Part of a small language model's weights: MLP 384 GELU, LayerNorm before each block.
Each number is 50 + 10 x the weight over its row's rms, rounded and kept within 0 to 99. Layers, rows and columns count from 0. The size before them is the row's rms in percent of the matrix's.

# up: layer 16 MLP up, 384x128, rms 0.156, rows 363-383, columns 64-127
# down: layer 16 MLP down (transposed), 384x128, rms 0.158, rows 363-383, columns 64-127
up363 089:53 25 71 58 66 49 48 60 53 47 58 64 69 39 63 47 59 31 53 64 46 42 48 59 48 53 51 46 48 52 41 35 42 47 71 78 69 40 35 55 57 45 34 47 40 67 41 53 59 63 35 54 47 57 64 48 41 59 55 59 47 50 50 61
down363 096:42 54 35 57 56 49 62 43 57 43 48 62 43 66 51 42 50 47 55 32 37 41 61 35 53 61 55 69 57 52 90 66 46 38 36 53 48 48 59 62 49 62 47 63 39 54 58 46 65 57 43 52 50 37 56 64 30 44 57 62 53 43 47 54
up364 081:73 48 55 53 55 46 51 54 53 46 47 53 52 53 41 66 44 66 37 48 74 54 29 65 48 65 61 50 46 32 52 53 46 48 39 54 57 49 50 56 58 52 44 53 54 48 51 66 45 38 53 62 60 38 46 64 47 53 57 37 73 47 58 48
down364 065:64 57 43 58 53 49 58 62 44 48 51 53 27 45 42 43 44 44 42 60 77 53 45 37 60 49 39 34 49 36 45 56 49 67 43 61 38 34 73 41 42 48 43 59 59 50 51 52 36 43 30 33 41 31 42 42 35 56 56 66 53 42 43 39
up365 095:57 44 47 41 53 66 59 44 49 55 57 49 52 58 60 55 50 52 64 48 60 43 52 63 50 43 45 52 35 55 37 45 39 77 60 63 44 46 41 53 45 54 50 50 59 59 63 45 56 36 61 66 31 58 44 37 48 59 40 48 49 50 52 41
down365 096:53 49 60 57 47 49 55 58 56 52 68 54 48 68 43 46 45 45 40 54 51 40 39 62 47 72 46 43 39 55 71 55 48 61 55 52 59 49 43 56 42 32 50 64 59 47 36 42 44 57 49 59 41 54 48 48 52 54 44 52 58 55 43 54
up366 101:47 48 68 34 58 54 46 49 63 60 51 56 47 48 51 46 62 38 43 55 42 59 48 60 43 40 31 34 51 61 45 58 45 64 47 30 64 51 46 39 57 34 62 38 38 34 43 48 44 55 59 46 45 57 44 52 49 44 49 52 57 44 40 55
down366 101:52 51 51 55 31 70 32 47 49 49 48 48 65 46 55 44 40 56 68 50 68 54 50 50 48 40 52 55 33 74 26 47 44 50 58 49 44 44 59 42 51 47 51 52 52 50 30 49 51 46 43 60 43 64 55 64 65 41 36 43 53 55 55 30
up367 097:56 70 35 67 43 44 65 53 35 50 58 24 55 42 32 54 56 49 60 44 44 56 59 51 40 47 46 61 26 52 61 42 50 63 51 46 56 39 56 48 52 46 36 54 41 56 41 45 40 48 57 77 48 47 48 47 55 32 48 55 52 55 50 52
down367 107:53 43 70 46 41 55 32 35 49 45 38 59 54 53 40 49 38 53 59 49 34 38 51 45 36 48 39 49 44 52 44 33 37 48 63 42 73 57 63 68 63 30 65 57 38 58 51 41 45 61 49 61 48 44 43 45 53 55 49 55 55 66 37 40
up368 093:69 53 57 35 60 44 59 48 56 48 55 45 43 51 50 42 43 74 53 38 49 47 58 44 39 54 43 49 42 47 52 44 43 44 64 41 43 56 58 49 53 65 77 47 56 44 57 57 37 52 40 48 42 61 35 40 61 54 43 47 55 45 64 22
down368 081:53 38 54 51 54 39 55 34 59 56 59 58 56 60 51 40 53 42 63 60 50 44 71 24 52 40 53 57 52 44 32 41 67 59 55 52 37 42 48 58 46 32 45 48 59 50 45 46 53 72 48 55 59 45 43 18 45 62 64 58 46 36 52 62
up369 106:68 45 53 52 33 55 40 59 34 65 60 53 46 57 46 56 44 65 64 53 59 47 56 50 51 52 35 54 46 54 67 46 58 49 53 59 59 47 50 32 50 46 41 57 40 43 47 38 49 47 42 41 54 48 51 42 38 35 56 46 35 39 58 54
down369 097:39 49 40 44 45 52 52 48 45 46 37 46 40 38 64 43 66 43 40 48 48 46 42 25 53 46 54 67 56 40 51 43 42 59 50 36 44 42 62 61 47 39 47 39 52 72 52 57 56 48 37 65 49 56 50 63 59 63 46 43 57 55 62 56
up370 094:48 43 42 69 54 47 65 45 36 50 60 52 57 57 54 41 45 48 45 26 61 51 65 44 64 53 56 48 53 50 43 48 49 58 66 53 80 75 60 52 61 48 57 67 43 53 47 51 55 36 58 44 61 41 49 57 73 46 44 48 42 50 50 49
down370 099:65 64 58 43 33 45 66 34 56 51 65 59 34 54 48 30 70 55 29 44 55 52 66 53 42 54 56 65 58 37 69 55 39 31 57 51 59 48 56 51 57 63 64 56 50 47 34 56 45 41 60 46 53 45 46 50 52 53 43 51 48 47 45 67
up371 090:74 55 50 49 49 52 56 61 60 49 62 54 51 63 36 42 33 45 57 55 59 49 54 57 54 46 56 46 55 58 49 52 48 41 47 61 61 37 32 33 78 43 53 36 45 36 59 54 54 56 64 43 21 46 52 43 52 49 51 55 42 38 42 26
down371 091:53 67 49 56 59 57 54 44 53 32 61 71 40 55 45 51 59 49 50 50 44 48 57 53 57 72 47 57 43 46 58 51 65 58 43 37 69 69 70 39 57 42 62 49 60 42 35 55 71 45 40 33 61 60 58 47 34 35 53 49 57 29 49 61
up372 091:51 50 57 45 35 43 48 31 69 38 56 41 69 46 55 63 73 65 65 45 38 36 42 53 51 46 46 56 67 33 55 56 53 53 63 43 46 52 49 51 62 41 50 46 58 54 53 37 45 44 63 55 65 38 55 43 53 46 62 29 62 51 48 50
down372 089:43 53 47 58 52 48 63 76 40 62 56 73 38 63 50 32 53 47 44 48 58 49 55 54 22 54 48 42 55 55 45 52 53 52 51 44 62 56 43 40 50 33 52 59 68 31 48 47 55 52 46 51 43 48 49 36 46 53 39 44 43 44 54 47
up373 117:37 53 56 67 52 50 49 63 38 61 45 43 51 40 62 38 45 63 61 44 48 56 52 48 42 47 42 43 57 39 55 56 39 69 61 71 37 43 48 46 43 72 62 75 35 48 42 52 69 40 57 42 57 53 46 40 56 53 56 50 38 42 55 57
down373 129:57 64 36 62 46 55 38 54 50 43 37 68 58 38 62 56 43 54 34 41 66 70 51 48 53 26 47 40 44 69 39 39 60 44 53 68 57 62 38 43 65 38 66 51 37 50 30 56 52 26 57 56 60 52 51 41 51 56 48 62 44 55 59 42
up374 099:37 49 36 64 72 63 64 48 54 47 50 47 42 52 58 43 32 52 34 47 30 54 39 47 48 52 50 47 73 35 62 46 53 44 52 40 45 49 53 48 49 39 39 52 47 39 31 64 44 48 52 73 52 48 48 52 50 31 46 39 59 40 40 49
down374 099:53 58 66 52 61 41 48 56 60 33 56 53 43 30 37 52 47 61 61 46 48 41 52 44 52 42 63 56 47 61 34 62 47 53 66 55 52 61 48 56 38 46 26 38 59 54 38 71 22 62 43 60 58 39 45 55 45 71 58 39 44 47 52 52
up375 105:68 28 53 46 40 55 44 51 44 43 57 54 46 52 39 40 56 35 55 37 27 50 37 61 43 30 52 38 30 43 40 55 37 50 46 46 63 50 51 38 47 45 58 40 44 62 47 56 36 52 51 34 51 54 55 39 48 49 25 35 50 34 42 39
down375 101:43 78 37 42 53 54 40 69 46 50 46 48 36 53 33 55 35 42 45 47 59 45 44 52 45 42 39 25 46 60 61 37 52 41 52 57 45 55 44 50 46 71 69 32 32 52 56 48 36 44 43 40 48 53 67 57 60 47 45 42 27 56 51 37
up376 089:36 25 56 62 34 57 48 64 39 55 39 45 41 41 49 57 44 54 55 55 52 59 46 50 52 51 45 49 53 55 34 48 33 47 36 62 57 42 48 31 47 52 53 54 33 65 52 43 37 34 57 55 56 58 43 53 48 47 59 56 43 63 67 72
down376 092:55 67 54 42 50 56 66 53 63 62 40 47 41 37 44 44 32 57 37 39 47 54 36 59 47 42 26 34 44 51 48 45 59 53 54 70 54 45 45 50 27 55 41 52 30 51 41 51 56 47 51 43 48 30 64 70 55 47 53 39 58 51 43 50
up377 107:49 49 46 52 53 54 43 48 37 65 44 53 66 45 50 58 64 46 59 51 51 34 59 54 55 60 29 43 59 50 26 53 57 58 63 63 43 52 51 31 64 50 46 51 46 38 40 47 40 39 49 48 57 50 46 60 66 66 52 45 39 50 55 22
down377 094:44 51 72 67 41 54 39 49 40 53 59 57 58 52 45 49 56 58 43 46 50 52 67 52 50 36 53 58 56 49 70 25 35 40 55 57 46 49 48 49 51 48 58 50 46 50 51 51 67 65 51 46 51 62 62 54 56 51 24 61 42 46 58 54
up378 100:52 46 45 44 56 45 57 42 56 54 49 44 27 59 71 42 33 53 55 47 47 59 49 49 42 36 50 30 44 34 54 52 54 46 74 42 70 61 56 49 49 52 38 55 37 50 47 54 57 45 68 59 66 46 56 54 44 61 53 66 52 47 52 40
down378 112:42 49 58 40 49 47 40 54 34 46 48 60 46 58 58 52 36 55 39 33 43 48 59 50 52 43 36 51 31 58 49 48 66 59 41 59 68 53 34 51 43 50 51 41 55 55 52 49 32 44 47 37 54 62 47 35 52 73 47 26 86 53 55 48
up379 097:47 53 52 52 45 55 56 58 58 52 41 32 31 47 54 39 34 56 53 45 38 53 58 47 39 42 46 64 49 57 52 49 39 55 55 29 47 55 56 65 69 30 57 44 58 45 22 58 52 57 65 67 30 58 71 42 42 63 48 46 43 51 71 52
down379 108:54 48 56 39 50 49 51 50 41 53 49 46 46 65 61 55 58 55 47 60 47 41 42 40 51 60 51 46 56 40 35 34 52 49 34 41 57 36 51 46 71 44 47 55 32 53 32 66 73 45 60 54 47 53 51 58 57 55 45 38 68 59 49 46
up380 089:27 49 51 50 45 53 30 49 51 45 54 40 51 66 35 62 52 58 54 55 44 55 47 52 65 57 50 70 47 36 25 35 53 51 50 49 58 49 53 49 39 50 42 35 42 54 46 64 58 19 45 42 66 48 43 55 48 44 71 48 51 61 45 41
down380 090:39 29 60 53 54 40 55 60 51 62 45 50 55 50 49 60 42 34 56 51 65 57 53 50 57 47 42 49 37 45 39 24 58 50 54 69 42 30 64 45 32 48 51 46 52 61 51 44 53 39 52 59 58 48 67 45 73 67 54 49 49 47 55 51
up381 091:58 47 65 56 53 46 43 53 44 53 37 39 50 60 70 53 58 49 56 60 51 52 40 51 27 50 54 32 40 39 25 37 44 52 52 46 41 48 51 60 63 38 37 54 35 53 45 70 44 35 50 46 60 57 56 62 45 49 36 60 49 64 64 47
down381 083:56 46 56 62 57 62 48 34 41 41 68 39 49 58 43 33 77 46 49 59 56 51 71 50 51 50 62 53 47 53 67 40 41 54 45 44 53 36 57 43 41 47 58 49 60 49 50 43 43 59 44 52 56 61 55 57 45 66 47 44 55 49 54 52
up382 090:65 43 52 51 51 43 57 49 54 61 36 45 59 52 38 54 65 60 45 52 40 53 50 49 51 51 60 50 52 25 51 44 49 45 47 64 54 63 63 33 42 57 44 34 57 54 48 36 37 21 55 42 68 73 41 43 30 56 47 37 46 75 56 60
down382 095:45 38 36 44 42 57 37 48 53 46 43 52 37 53 42 60 48 49 57 48 69 46 41 48 52 56 61 64 45 42 68 43 50 47 69 48 60 45 42 56 53 54 43 74 67 58 34 29 44 47 41 61 42 48 39 69 63 45 49 50 46 64 44 37
up383 094:50 49 54 52 46 38 44 43 56 62 54 40 43 53 46 59 45 32 40 52 46 47 37 30 55 48 65 42 57 54 44 58 55 44 61 39 45 45 47 68 50 41 39 47 52 40 56 42 53 41 60 59 50 38 53 36 50 55 73 31 53 31 44 58
down383 090:61 66 35 63 70 67 57 56 54 44 39 50 59 53 60 48 40 59 50 56 50 41 70 62 65 71 43 62 47 49 52 49 37 40 64 51 52 47 49 46 72 49 54 48 50 68 52 52 40 65 55 51 57 56 54 62 50 33 36 48 62 64 47 52